Part of a small language model's weights: width 96, no biases in attention or MLP.
Each number is 128 + 32 x the weight over its row's rms, rounded and kept within 0 to 255. Layers, rows and columns count from 0. Numbers have three digits each. The size before them is the row's rms in percent of the matrix's.

# layer 13 MLP gate, 256x96, rms 0.213, rows 141-189, columns 0-95
104:110166122093092135137128151144157183141133125136136050123129165139082111147139080180185084160150058185058181150119120130164122127097094136096119146149123128100128202153151058156121155096142114104177131131141119144107109107123095152128119175178139095103167073140078108144138166170175134073
096:147185139083166131150144121143116119186132148122142126095118120206130099084130116096147143118171148111120097095130113185151100192121111160097155087204131184105063147076140096178127179146107140106107168104091187127150135128109135100136215142151168117141157179140123177140106131151097125188
099:140116151157077058144162101108070187108113157143112171117136103147103116107106129118110134105079091130106102157084108177150082166109129104068097147215164130131156120163117094172162150089121173198111159120103131137110112154168143153151122113143100118098086142112110071083216121140102090163
110:095121109102083161141122104154129119121085097116124121124070110119047165092179053116127142125189128116102102161078151130127112150129083054075150158121135114138097120132210078186116168098143131126110092123168149137157120071104111151169178173196117116089110164138138154112162153134131158158
114:133163158180100085120110168179123150126162117141134099195137125192104155067118087119161091139081150092133140182140115072152101120146079126130126143142092170141105128075210160147117176104106138129169144119165094116175116130155188118160111090128123090125147165127163158131081123036147152154
113:094143067107183114189084127204125153115081125131075126086141091139101112081147111096130124137127138138119148121146109160162144135086105107136155191156115128142186120123147078164107189074122164169208140147112102145163153093162125139127113149125197179155181115102134077111076137175137119154
096:126139116136125160155102172104132124117154086096137059145134105133076097089149064107145107111076124105139116145184177148099103126107080138088118141138169115150157156064152061088094171129109116121146094092132083154156167121159098135159136115167168086134097081119142074173055186156191102137
118:141162123131109135177150157124116153145155138144082091082077103158143165100140135178121151094111173186100150142121114196202127097152154119118160157097096093127127168112155058122124115119063179152149159143100093190126105120148126112074114115144140085201139167114072103134160153103097100195
088:194155118134096085095132180176148124121136152113187129138118100179113114147135133128156157141159090170187164165119077139100158156095121121060101159155122170107096147137150115114071107140150116084185045141161129148157088113145140104160127119185147056061176158172093151139126161130136132139
089:094139100199113092148082116186173076127083150129172090100078125144147122097097037134147143148073157186124108130152101079152111137154186122135176105144151167199173145123118124161137112147123154127146087129144141097154143159074159094112136120122141101136096087046095174100156129120147124122
100:192131100067093144173135107098146083112112151167139025135123072129109141137121175115105148185128136144133075128145102113088118111094085133130126125147135150095137195111139122112075116165134130136135121130140147098107111156132087082179142078164095095142087088111150116171114172175058123208
090:087151142132183148191119188109098144141131059104164125184109121136157091143128146172109134184097114111106128190207100155116128079128100091114141124143159113141101168085174116127088174168110115072117216100158145113137088122140104122112120083194174128117107096120166132119165117123108130180
120:152219144073135120155113181118138163135116148124159129147041172144077098100137140137070070164088112131100149150121139096166111117125130086127176133148177128138155137089196145175110160077115153127116169143112144103139168159117074134110152125207113141131140132155068140091198162106131125122
096:154153071146126152093141155139130108052124105156096164121155147141161100108143131103122181139155134167164109114122125136127041159103142127093116182143170100164181104145109138165159124164126153114169097102118122141140120158157129103100023116082094150206072109110151095123114147041124147161
107:101175163097094118157157169155150177147120177139125100094130122133116089094187154154148109087148173122112132149183125154142087137048116140157106143111130140121083143103146056176166184175107148090121147080154156098200163106130102108102167135133069136091098143150108159063164165112110155093
086:142095160052139140149110175103124145121115152132138159143107114077137165080134060080170089144132104091123172095097113122123101152143079167140147127113135124130096100117136072109145164113152137175094109090069096144105101131060138131183150131070128104099160152119057052140074188104136168145
104:079112137190153134143127189143140147172107127126124168163107186166132113160125062088150193184132106136121114139124048182128147140085085109097116162133138162117113086082148092106180139076112153103124109145137189124137102167098093071155135149160139112115095132116154110194151133098104196101
105:111139094140139100106060152138174135185134042089098081137079093080108133137132150172067129129079193142108155158135117101136136110119126196136107141131140105157157152123126114126117113164175176099160128090191129116182146122066119165146129072183166096165149135149075138124122103141159122181
094:113176132130121150116065153125144155132123147155108141121092155120119089141151202146125107072183120082116073120116122168130153111090173138125153121113112120114163082159098093132187143089043205097144139171141137146074168168130125125125111105081112146135169112104085128103219076083110099146
097:135124168181095116165104137108114119132141149148140104147128080081106098000132081177135135102109131135092112115152086135120104139119116134101215088103175170127062123101116117118136132149102125139069139114179098150144107120126119104142116051150114078148188133127076122176151174145105113103
086:115105141104142094133136106126191127151118090130068125147120100100152152087151155114151129123098210143057135160115112131183129155132171140134139129129127146111118107094151182168162117133065156116079134120204193165141103096097133165093211156154143174090160079129120099129185140071173116141
085:094136118166111131101175140100189129198112173128142151195117126177097123120099125145153173151152147173140138150102128137165115155166138133142124135192173143164180168118139167154095166135152159074127143149078126123123159129154200167097100058146157089088064116086109132160106095103075181125
099:166197182125092129110121106136137078110142123107171111121154121165197118146185109122096199122141123103058166124128151122133107127060134163100121125121152133119130045104134124169134114116087214139162117163098167107131112176136093114120081075122134124163165159110080121163145098076093080152
106:163191062086117181170102143168164115120138134138111124166074166161187129077149135121131128118113118154139127128119109173178157125094137141172194160128124169102138145136122053167128119077052147151229149103080149142119115139151108132106148153116154145125131094147183090116137111099088163102
103:154135083160151121122112140158138170135140121102147065124093172183153113154145163132196160114133091170145200138111056118142156130103154106127116213137129106147200127168133065106114086113082149185109117119150110132148133164114169126161120124119148119129159176082110128075165142173067182147
090:146161114180142225145112157130219148222169107116119092109034113144150171170153072141131164159187113169127119139170091154159120145171091116145131135143124129141127080130093087163121082134099160116123108130151118148165132111089114145166108107093139144150160161131112163121116156112137114083
102:163115132203129214104101154181163173155102134115165124136086086125072131113167146080109106184171180132123133127107131106139122138104120141128178145202156146175090097153123162137171134150141137129093150058133146149145126104128086127082131101148081167068147126131163161054117116116160081116
092:133127200131171114100164155121110146255119157166129118178162111094105117156151104185140142109114085142136148113086100140114098128139111115092106160152122144093100124096191180144107169175132122124098081170145109134183071133065124100202177110142117168152122110098137125137131143130169111124
103:131144187097075177156071129179163145128151110155158098104088117176093079118162123129132084127099167164135117156138174118129119125057140161152124154117128085111078146149106129046109130090115187173160136048156064134146106132118085189094155137151151158117130125129118109086138171141085095139
109:143143131124107175100097150131120138183178138151112138150105154153055078117171137137140167161179118138114120149167049145155073176113106126074195177106159099115134185138196142169079137124116101103155155124110103158135085091118088145113061115120084154168127138180085122150141148144076126151
099:142180130158086194096165066122141136157131102170114099121121046135089065093144104104162117142105112149092124083136113175187086105131131131145182121146147118141180144087130144135160145191127197135145147081082087133114120140179134177102154116183143131171173150104085115095125146128106083094
098:106138158149123112152122077184125178127069197141153151123110085104168130098181158179129139138118133108144114193174092130140142172090135113106090151097124116059123149145115109198087123136067176162106161140169128118155142202086107167154149124136097109078097159127104142111204112167134140139
098:078144137188116163095097162151131148110133185154138106118142136211109032143170056151156094133163151094148087177206105105163137113095136144122162124146129086185120120107113147130144139150098129093121148119190118171168137137159139164125127135147190148128110116135118159088158075125131176077
096:142112178148130149139147153124129151135127101154123125164139159116130118148149056176091138195137165109078108154172087145108157119130061113096146153131165170140115122045139180155142127136129082092127129166146174099171103112071123099128125064200138109116130072163079150156108125078106209116
100:104176156134033152113113142103155107134116155169118121148179190126087131166115084131112168101146122095059082137086161165143118082124064206134129140099157104154132134148178138110181166174122172101146139156086126090151128123111117056150111126170151085130126090117059146161114141146128117145
099:085117103051093145125115120148206132172146127155176141160116100128159080090175103088166136099138121133138183108121113167164032157136098107138166141155076147141177131136133095121109155141149148165192133111093096110119095106188070137156150109110111085099100134090171158096173101109092114109
107:159122097146076152153114164187123149131082118189093117152181139078142162083116154158132108162167117136127141143126036097140047148117129131167127144142158141171132127124091144164126166184152094198174126121135113126120118118084113071072091168127065191073120124115128153097129163139115108128
091:040113172160145139090119155136140127168115140126147117159153168162180097147105093126078097160151120053138078141093080156124103107115096124070092136110159130094177142098124126149167168099105166139174172167114174092167154143161150109136145106083099173144156114169183178085177147108131100161
109:123145075068168063144086143140099122131113136147163094066114156136194097158102126145175198129100079135096211086177112131134117105136132155183161143139108180097123104087152117147131105080158128133148195109138146100167119183103160098121141131159124139143100073155090164116144167130145156171
102:113144149128076089096111117169105120075094179122125122149141128154137081081158112161170170196061170092060109145183115096182097126060141071073164124129124127113142116055112142157100172141092138123106158123145169153175113138114084157125126124147138073106123082095113139128161159088118161115
107:099180129152108111116122120187118123156129158118098116158131107156112183144163137121134162125126075152086142112102097125116150112108136121091120169181125214167112097074171058109195153139111114169158133077066082116098113131097107120078155108121165165105111077107134067080121171096110079084
112:114167158146135117115136120163154151167177057194128100122088089183130147136147100167154158101141113168171107078098075143165107114069159147106149164136139084132182143113148068169096160111151136166153108072162087176133119086172091084143112131141161131111097160145094123081166085103131123187
086:130134114126158133161208135088085101130166100113093123088167140115142178166085107106111156149083122126091108112079150099082133106184160143131103086131082089089135122123149142055124068119171122119097115124122137126022177105143121116104121158139126136150111096102161101124116063176163052139
101:119147139168147110140146124121132127107077080175134151052135121185134147086155151090126173151207112104151094068162139140179143175093158109134090115187108153119133204123164104098126139115119150132134066061144095205139158140146115134117130146128187079156146152113123145097116130082191125117
100:095099130158159104171151138123191145173108107143142122086154137170154119092139093147101120182080156132074147111094154147214118139130064116059061169071139106104135173138092134051148108148121172143114110129123099144176133149143142116169151171141113181129136130186067158158125121136125169141
100:154117133167107117156101141150140172132131093111125108191066097146173132109150126152110146156158170095102152137146136136173089115138131173145153109144106163116109134144134094194158184160134189088114118067144143130193088130079127127168149126144051096145187171117098175176194106140145203114
100:087164107124104118132109117118213112135109171152130143199125061138148153162154105172110141145155118126144158101122155122160115140159063143105133154138089199138108146087189106150189125103145118148147120118093140123187140135106120120173197132132099054136121183041111060119121142106118152152
104:124128077150134141113129113152157168143103156148080151129121059109159153140171090069142174118158197125084139109132074091137110176109128080138163177099101128170117106087147125157082134163163137173150078114105140176164122125081096114177179115154192118092120196163134112092079125154174122099
099:078152102112116088148115153125111107103167157132070090156097146139116121093173091069113115089117121120132189135107141110165121074118100087108105136150137195145126199084130114129167129101090166142166087121108089137176112160126165054108160098133183182193094164100098102131112123072146157174
# layer 13 MLP up, 256x96, rms 0.203, rows 141-188, columns 0-95
098:100092096149145037088087228108151077158119125171149139100079106119129116155127139130161152170187145131158167124164093184124135157061139161110147138102145064128145128162147107137095124045148166094136126092145077093108129145109147104128166154142160099147096099145070163158132123132137135110
098:161111105135146169144170109138166124162077152086109125155151094150129163103149117096058147193125089140113130121131143119132162173185161143129144136072071199184134112109155183161112107127089150125132192150085119128117132182114130121103138173136115069046101091126135098090105143125177104067
094:102109138156111170128125147148148131152140115134123092070157147171133081161161125151177153133172152110088112113158126105102183107102127140158064141139108120137091186092130118088115130093097128104127178150131145133139185087076109168073109193170090170118148137171112101187109036057095128096
097:118104108161146115173149149147130138116108139106106108103104132120132108115197145193043152073098105118117161101067126139152103118088102124126111097170183148154061137148148160136068114128194130180082150159078143163155135134139155096106171125095116150115047095102095184128166113095097155089
113:128129171188131074162130113189114168135100143133132150195132104151147129124162059124077124199121098111071096097146099105119120144107118133151096136166086146156167131104180117086110096156125106094185107127141075146132186049132136147164114076131070166102124106112126098065149155127162166136
107:107104083133108124151104082123136191152139115187105140092139163163111154136090161130071210093118124076104160174106199159113143122157161124150110144118089156114109092151132207168079119139135129123127084127115162165083104141121096072160079099121132151195169104095153146117101110115124150197
093:127134109175155138178140170094180153144137144156169093109106082152136164109230125040122135106149131107115107123084123156135145142121133134104146130196107088107085161150104207108127151094148134112113146155095120119085097107166145093091111177123160168041105175152110128138094080131088131132
116:141176137192163120054145092151099124138114148103087093186126171150135078200131071081136152141170087158167082140157064102146170166065126117076104137158089141099101118132133123113119100143146110200136143149134161117133129121174156155146149133180147110078135118130176145177122140133164078115
097:159123160167095189124131151134106117102177155158136130113187117115132076161099180107177115143133157134103126078136126130108124097067185154150145107099140140176095175153090151079159170104155103136156152088137086115113072137143136149150167134079132104105103169114078161115090200227159137108
090:103096120135122117066105112139125129132076147154157126090077158106159127121111169185150131153170123143139107098145083110126126127130160138127118146136170140094155184150121142129088057196122123109110058117084133085115200143079175087163178121068176125127099156156075131214125098133141101172
092:128138138121123192189124107112111113174134121132141127149106120160127139099122134122197175134125138106140110152099089077160156097101075136124136117149077133113095124082092158145120118107188154068119161102157117108112088185152105127147077024136184127151113123153131185127076101117039082161
093:150095147151199134151120154151111115161098100094093164107098145130152162105138166121158116117121158147141101132029107087143112123132131158132091176139060158131102128111088103103151144104146089155087084077116122106099155095182188131157061122128130089115106150035147146130098080119104053136
107:131128144080127104065100184133106138176142128139122121131096157149146157120160142123098152136143140132093073031109127096096085101110118154161119104130133096181086143137169120127177104149163055089133106112073145126136162108111074181119166087148103176095151186080074109160074139137179115102
093:130132151120108127124146148175124115132138095160154103114121165134129139128102139118090145125166163119062110171199158171056184123119099119134110122064118123118152138076126150104113082102190160053138117148135181082165169226118098118074146140115103127146111129133108066177164089103159173127
114:154134158099126121095128177149132181133161122139181118092134147132151069153154174144082100093084146095117156126134158100113104070128178217166094119113136135108159112160188137172157166173104166077114154109159159105165188136128137136117155175125099138130063208123149142120184137124123160084
098:058135123101088057097077172124140132123069113150091154237154138172117143166159099104130130121162190129116126128097120143138087107109091160099112161083114118116116137086141107149063102090096086116153132151205096127123143077113156117161153109166120124133137130066145116180160166144091125126
093:194119138186153135136139163080131101107117151152107054090143123110167101144176142118131089118143135164151148124099079092094075154113198080096186144112086162157135151127145131127065153146148133088151097160134128137159126157117151174082083094144039069088101126129161123133070152126114122168
100:167156137128097143183089134193130120128152100121124139099176137122102090111130117119134045116144107130117149156136100108133168122129105145139226126111133048201125114065165168123098173180118152105070125138116101141122117154129104133090125151152172104152126112198159146123153207167117169094
092:122192136105180160106099117194065144119088119126110131080179148111141159105167126088135141109166119110090171164122130152096120111099137168176138162168100085116160052145112128167102075158125151138159121165070157119146113089080062113071111162139060152143145144118097122099127128059151144138
092:162169102162150129121160120095150146124148148109125157100122218161166061070095094131097133146139091149036189060140122154179188145092161144094122118140133136096152140158114102156132035121131109117189156144143163124129155125148157160145116136101130162156132145149143098117113126049129116100
092:123108158129143104060148156122131133202168118146159100200131148118163123059118176091107200084089132074075106100167119111130182168096091150131169101128177117093108139116078163119142114104124099180155118138118143155113136063092178111142089133136163109136139111101163108153119117062102179131
088:100164122082062163165070092089112163117158129116150098154190134166127103080153135092109084094125078149173121183129164041147137136105084135087145157170094098135115088132118122072114132163071126130191120145145126137176154164147147130171117080172117110182126126106107133143154082098122158159
096:121176110120137133137145091129155148145162134114090137156145146116058145150139105213118122097149181112116164125108093107113147056103151130124177152097047108097079078116134117132157114136166114173123118136182144179163146146132057193136139091133153094134156149102114085122131112026123111087
101:160130142168124150127135103076233167120069127155140091111078109103110104132166146156136129172096129141128149146133110137122078104120111135098098135110138131182150134129112142127118112132171096070111104088118157096132128196127205159198144148083096162131106145195156139104199177142071168141
102:154110161156169171154166149111032121107144140138121150098143138143199109110152077162156087121099092167137179101132110115133096098146133108121147124086170101109121067111109097076097111159199170145116179130105102060110121159128100107140145113137090184125134123064080171110134129124074170090
104:133114166114121095105136125162098139091153129195100103213122206151218110105107102176147162147165075110113114168097123136108093153106083148073146131101095080110176102073169152147159170107163099101151120152111171144141080128114130103103158125134177157174163141173126129092143111139131169153
098:078134129126082138125104142119144143151131204071139073121135114055111141116049128126144128076161096170094065129151137102112126094102169087136075113132113156151100059120130148127205071183139130142140103148099142115074168135120072123107107130120097151160161128101137151110096168069097106163
092:174118197144046098091112154143167136142090119100159129164141137159186128178138087163086183144077144117104080112081133170143150113116116178042142142132190202150117157112130160153159105132145135141146087147121090125126162091103158124146082120130117115123124162176172148142146101172120110187
100:144120139167128071137136120109127141155098118157159105161129075138154117102047110092114120132130148144153128044100117138173172142169118125109191124075105165191160186080174119162134119108097148201129102097104093187111162188098195168127133079082140118163146128107117089111098127144129131130
116:083107100083123125129139175125140120117179164132122127139149053122127173126168110062095155144164162094088105090135107132136104118099097143192135153157093121105116153154112042138117171108161127151106090185129161134103122136104133122115134231132182084131150125155147131101066054103165123090
093:114147149171126153157128103147129101119145148093157123103090162112202108129089104112130116107123087110131123130194134134174166129118206182109138133169096123100132101097155161150123115104130123164163185152155129123096055193136153075123139182063118172162193181086107159103072129168092106144
109:170138133131076118107127112118100131155124121133139151063086108119138149153171101161173142056146144165155166083151076115133100114089126196171170100146174043158126120130113070150171152100107163151078159171166076156102121103122139110103140073108097123124094204171123159171121130125148151103
098:190124118105123108143144158103154141135111211108113102139146132191103109165113095158121155126108109144137182172106127102128142134083101102084119126137119206105156180166096170184098134075078107147152124127103149154097105142130170130095205108156134129052112105111074081166127143187162148084
095:163135054104108085136130071157131087139149115126127088140103163153132104105130150157117163111118126156160162194094153166187116138058078113123081115162151114148159148153100065139124108075115134094174116132069095176124097114178101067181177127130167106142119146128136066146170188113114097136
096:127088142150134127126121074160098134130133103161122118189135162144128141070157161093190102138152152122141082047155097141189109194075161145161147110104133133154139130125170106081126180154171095180139106095109098127124124144060156128140154152151160115133132172187093119066147117056081153111
098:128153123115093144109062142168058141101128134086171113137153105112139169188149144137112149144158096120108138125131115133135155121147181144124119111144025102187142069086093134115140122127121103164081137065109145180141117204091092121134130117136151107124154113042092107151108091129081201121
097:089105181103135116150112055147151107103156143132112151163089118113131093136159183151188165136103086140114133108140151168131204202123093162078147151122132139101074145143063123158150163124045118147174152127143137097140168110157150172101121094136140173102124063087117088125090097153094115089
095:125155134100126110157145160171110147153098128161089134132052148123131071148071092086092124079138130080133148165134104145116193160159078145127116132161111133207109136102127121141169132162174105118105175145191161080157100106086077096152122206155135139141085125150114079187122169093112093107
097:134081162135077122122119121130137144087138138162111131143137123145129138099096144086076073139139198124144110201087176113132204104153104125107100115112135143160146147183098154168102155184138128113116093110101153194142129104145114144122125166087173071129043127105160135074117115103141173039
102:134099123116122116183126118143162120125133133072124110198062159160139148145154109126074096155130114104157074100121130145162156113105137114121144133105090148139119102115156115117183115135126073088108103144090158075118127145065179102154104137110104077117202197105143190248100127111147123131
096:119193128066103111116073156110072127090149149122143090107163129140093126095125031118153169136171177173159066108152166113194148155134166145102082114166124148164130136119133114072106100109137127124098150119137132155130135184166119048125057141117184091137158137094144103137127104144122121172
101:161163161108073175178137123117129142152133121217130112088157135092109101051152117108075134114102113135110134102092139147140096116167108230143135113093113135145121152131209100076174201110138155078107156083102171132128107126120191152130128092104098116106156113138144112095092133148145106082
097:175121103128093113169134081129163126128086112095126212157085123147106160171098137109113141142135104092116120088118142164113136185115154103074106145126145176140128148117134091147152120117180102097139097109088066109131139109175144084137097096162152214108129115009097108124144137131091088185
101:121119101195083137175107088124180118167107117160176206090145097078157150134121112099146130123105123100142147092090139136114163153133122135134085070130107166097079061129110145073155120113094127186084078110101174108103160142138140155141085109082088102135152131069177130156116124203110085108
097:111033092178149162128094125098086180141118079165138152123154160145118151172198108141128158144135115155143119085088103095155156147124188143143125143109200181096109162164139182069101108123143136130107111091103093167052093182093164137133139136149138079118131141103100148108138077128106163112
100:073125125162150150145118127072119169209128148183117102131077123147130110113124153139116147076198079104136111129086096126166067098155095151172137134131110166135102138132175099150171151153114133124131131124137094119164095126097135055206117139165098103106135105145185178188063133087125183124
102:082135081124152124120117164145167123068091185068065153104145135058098116128126172075094136068166145067123141112143155135140152076146107129181141139113089055118139101150095073107160112164138100186109121137125129121160138109167109124117180149148087109197119065131091098120159131113158128129
101:170154028128192168162126111139178155104059080101114113083104124122146154115056154096119142108106107109074157090099159136135123159105199125107147131107150099123152155154118181147064122121065173173126138104128128158115170109182101085134128087130104148119139180135131124116123087159085106144
# layer 13 MLP down (transposed), 256x96, rms 0.201, rows 141-188, columns 0-95
100:133113112100099164086188100158146159178177137133123153121190177134134147138123122148230115154148126123104071097123135116196103116110108114099097048181137124134123111147130090124141119095160151113149102135155119105151097101142149213113087162140152122112191136166128133102050142103184133087
094:115128114102129084164125144099110140113138076156132115100082158116101065115117141128164096054097135147127138046164119164144107092141132180083173140111141080153102141136144145128106150144144135121096090153180124147030104177121180123172107143139153131116141198105110147083152062086126071171
091:167129072137073144102132105116094076085088097175109126119145115118104126112185128109100129132115117203085066133138130127139081207172176145149167054168187098107119093090128113171127099153106135144117145128124140168078122150152103117130137117100093116148156097135135123072207135106062097142
104:136156157132161119118147088117130091127106119123138111160099060096066176128144099147163093134129102118150145157098139097072123090142109127139133204098185135076154131135152191145135172143092134054123097080146129124185132099135175126118120138130146157155130139126139166133186124131147154255
099:134109189173155117160100148152157114090166114113127114180100120133109165095163068138165115145137112114111174127199103101180135093136155140157108024143082157115161119082108147117111146159112105086162142163140088121206173188149181210136111124106134115148124157094106096134101149120144122122
107:091106078170134090160203103134153062135063136118146170165135144148147160112132143141108133106129135127153136145114123179092130139152145142137103071160118122150172094147133140079124087101111131150159158065135136083230128170098089098136143143089108126097101138121152143157107159210140180055
089:123114165134136153152131101157120129114151135088111078121150129062160116090197101122128163161141112130140111081122145149162170107087080167111124251097157103137154150129101126157096106133122128097115122116102149118155087143121046117085111077135095086120175106085128160092097126187201171137
111:134148068124103099120046118140124087142143152105121055135129128126084111110126042112128143192167107127043061128130120112149146126095141161150131147106125097157132177151145100140077086127083125122171167113124146136199155165139122118123109149132137105129157059079128185090123153164124097183
096:066126143169118158115086093129114110140152103119151130158160116124172154144112136101191122107150131199151068094128074093066113121096122128107124135167160062123117064117107130118196130129115117114160133136183101137132081081121078174091158175189141106093196102069143153156105113157111109096
091:156105095123121134152157120137159086125147125113169062089112120113067108128125136121139157113092106138107174097123116125165112072048126125144192042066099124160097149176101149111140128154120119165159068127116151144087045144145112101100110105102172123084187151179112183133133133139155074125
088:108113087155121168137129134122067076135098100146066083168142156140144128123184118139163156105106104120096094123149161090105039085154178126167085084087123107098181149047102121178164082156149112160107123111106117159099108096116110166139131145112117078096142148124146172136183109145116118056
094:126063067155155156177162110127133140138147103161122123143085109127127169169072144106093150090101126120089092053148163121100130086144116096064140109144153079119125125123151085151147151095107112139107141106148086098043089132055106165131171127126118108162159083163182176147100069172147144110
108:157062162139118125116056140134049124170113131108103054154149172133120119136138170159077132175153159123120159130136111176112118122087114134155076085137081114128116086077132147146117123123157123142043146080055092182161162120132139187159096133136114121183140166120149120137096125105161075146
095:202131096070092142159179118091130137186152166119151066167072132157092114130120133193172148165121124167139176151112095185148084140148152139150138172094156124135152102154119094105112149116088107107149104072071197196116111137149144115157116127111131134162207134119083162141158156144116139132
107:133126120172115126095213125126102211170114128127150162131140121103132140112105142169149087122130104154118134138123154106140113110140164156149164000121131144100119107115131151155127137109111116156114126121140117108196126144123153132132136119126119134140138128134157088139125107146072149000
094:131139137101127181079150155095142120100181149155157127186173124082114148124140103167126094135131082103113137168213107143139088083093171151084103107057098178135082130167163096132127173083143108182158120112147139126089072183156112178097136083091121098126134113142070157125099141101161153095
094:107104171180161092098135173137086138173148132143112174150154166122137177136115099129124128123115165111152098128167137154129150112108151154150112153183107116126116130131128160088173141132154091136094099142142145162055131153095157083123185206047185137108135097066150177125194149094120174058
095:139087080123158079095132160090124139161126110111126086131121143182135170135145138171143145117137197166137079090087147137112104147179107163134108118152163088120212166137132137121101115123147086096137116086163131161165176080129169079159142122126074089061047141123112115141192071140162126155
089:140075152156111091119177116096167124130186138133112073142075117142119123147096151166191149126141072155151134116097096110140104081131139121114155125118082174108088162131121175126118108126116110075173167151085109133121205128121174211162176095169189148123094166129145101179125079162144149081
092:098097166151158199135185133147083147094145127183114217103153147074081158126122134126167100129147075128169153109158167153140130138114144124146145111134145132105070097122133082076138137108154163124138142119139119124143057138095112138138191140093082127136158130156123119133080102211084217143
092:136114186127120114126158121142173133113152153139090176112085105131094130146080080156109132164181112186142123153102113098148102091141200168177063037094116095147108133152139077144100107106134100083191123180123128123147135146165133113106179143164087166168136162091124180166099136165090117099
091:141188121104141097159183090192152155124142119072087118123111182134113154089166102083133126087115142165152147119179135112182172157131106132123101171198153118164113105136120168114120105143220114123119117123206134123135119099110123080099143168117079154172162092133109126170119157184105094186
096:083106181099092134122154151172115081138118129087175112109112114138087139103074100116132150178130121168156122082107120110123160095125148102123105103150156183174124106188129028107109137125148161110067144169171070119155097150092196070115120159113113114125117096154145139131060161181147125177
104:136175104116119098133113119173149148185144107200094066166171166144113166119144114085150124130131120127168137095160096165166152076107138182148176173109162111142134170126077112157179079104148148120110121154173117122177093113109139068106153190147161103088182166120135124149087096110072151183
101:095100169132087141176122177131101156116168122109103105140139145132108110138156093095106152119174139184098141109118148107142151157138115143170150128115183161150059135175122124103093123139182116043133161147125125179138120139104090239074193092131104170094127087173125168127088084134132092103
102:103168145134112116103136208125181136177184159151134122110086158109170131187174162088106148119113178131135111129102095177176138091136109115114113193165058161153112133133133123114125142131101123141145151194147093084145097045140115139112155119081140151113101137215100148163123118139079152176
097:171126054164139101144122086179206196127115164135189187102174146155095101134104135160134227165127139119112145157144135072140092138130104128080073129077095135097143155114116163091104098138121187166135116131106085134102080109123112129119114142139135098143114179174125126166105149113095085106
095:084106153124137147145000143112119098160096145114101072138108125124124102142132114114129119109160111144132176106113173130095118146086160194100145172124056170083115095138153164135093127116144146143170156139204124093131200134111143127146143078085139164156135141175138073114115137140087074086
100:188160126165106138098141131177091082112146100152175117063114062120110156147134128180125110156070116114158124112139140204171157181136106099151149166133127125114118149123148152130108143188122139124069123156102150099169087118239103062129121111132133104097160136102158145092108122088108187094
115:092156129162176138117162126181163077182129130134127105109140110071199169106094089148127169170199187104137123141103128103130091089086139151115084171106107108100093130111165080208111146088188141109139122110175102151089146134097126136126116138183130138167121141151128091154144156109206119167
094:138169123140134075126128132128158089117179096136105171121106171162124152208075122085123126121118178090107165148190109164109112132068177161140096120171139153160084139125155123152102131169118156123123077209157117111101089184140118108136145120046124128129129112157190108059111129081085112140
102:149119146138116142157166140126154159121136112165077126133114088150121120128116148117123120098122152088136176113110098145123122201100134142131202000141169137078117155112111156143153149150116133128143123107122139131136089116140117116059191099136131136102115122158140143114130135151113169000
103:077168149140145125139222142132079135092060068168160112124149137103100107100129092125103153150160131137106142103163148106119102156133145188069163109135167040134123151150125093125107117138156112104109183157146096130171132141152112144097102128095119125178178120119186126111172094112105107031
095:143140157110129093185143147165137117133143118134104067195128165138120112144125072169117147164146130088034138166154089095111136159109127134148089221047134155198114175100110121126114132150101120093149133162122159097138104123090101100166158090131111131121100109127123095121193118126106122216
092:090119193103061106154140104088208159124113151164105120162104137124053117214114150127116100096121149123112118092115126136140121112045146120135096156084107121115134102098172186103153153138065139134128089158176125077137134133056098092172148107149161141128112147140076141139108143073128084141
097:097102111114168109164178081127139056100154072106098148139070146115066071111107107098071175130164078119133149094123129123125105103183169131144143118120171110142157113149169170097121142166173130125169143067127127135132170156114151183186115135135091097155165118106136082095168165131063102174
098:131157152095103175169085084101119096117066134190074075130137158107121132202134107082129146104147114147144115140138111180142163139138111150104151154139122130128069094148161128149112169063051114165102142144094126091086164153161082104196083108132129138156138086125106081192109147094166164115
094:123119128138087138107098155109192144152166142154190085097114145108150172114116126169105102164116179116086113100208137125139098024133112146080105130169139099165128111127137071144079098080102094140168088168163156131057086165164144142153130104128118103098128118139157156133096153098093173172
090:117158082165174120120073160146060100155132126133146103116116160077158116126093100163148187114135108169078179098177108137134052111110126130156121147153115200042174103100141166122144094044136095107127155121160116083137164110112174107140105118143103126140163103135085109151099165112158164157
100:086141111174190136058049168100120120109094171093168151122173111125107123142070127103152154124082104113160133135087126119067104106156160143103102189134102091191117088091146082142142103073100158136121151155182178123139159148157125086143140124099066131123098078103163089125080148134102139102
098:144125137155125171162134137136168085104085078151179095097153132117160111119113125129129090146094146100115173077173132157153140133169092105165123102123119113096164148099106132088049162154164154100158109131160106117187107118123139123243151156140114148155190115117043125089146076113157159082
100:107124145150098125149198161131133080136196080179072102125146155072129132128145132186040136143175064138138065125121084135141126095139098127115142135122132078131091144179144086147079186163155153104149113057137147134108107118161151142095146083110162108128143094075085094126153124148108083130
094:067150150113168159134151162124092147136193125161118062102158092109158140097144120142126118176128132163099126190115117103136129103157108127198148153095104082098103123109155171095097146127101154147165141134130207120177126148096155139111188169123140081106113114192159145137102110157191163038
107:118136111069097150156126137121075121145160167111128192138138116117167083147109132118125128111079125106040089174100190127111148152163108145113184100099144106088110114124163173154127148176134072135121113134133160072234127123151158077106088116099104140136118095114176086141068087121161165113
102:193139094165153150104160144102150154073099088159129064112131102153065102116087165122111134094109099169178086124069143102121161112138113085112125068144165085108119075162074133085138077105123182135101112135133114073099208103135143105136111076184128161111144148105120108117170098117134087112
094:120125143136152120100088076124184230154152131144152140164177108039132100118122138136126165137079117088125094100117174124157131117080219134096155097132110153149126135140097123171159097127102116175181148131137177118203138139142102173131095147154131128169102158119115157120140070175105128078
105:102148056121088109092060106109096075139140200088101071114171177097113195131142138099105141114162123135159171099166096140178098124164200122168137136161141070144093127158106104121152118115085136111052099116109135126178120101169168149109092154134160155124136107099169098111110142138171153140
103:134115111097085070157163111072146115092089098126152052131100138114124143125144151121123106127137100111183149067106126132120122066129110174165130047184138131143195158105183123101146139176145127116128058119118148164200120134083158119168102116089122119076151136175168157154100141148122176173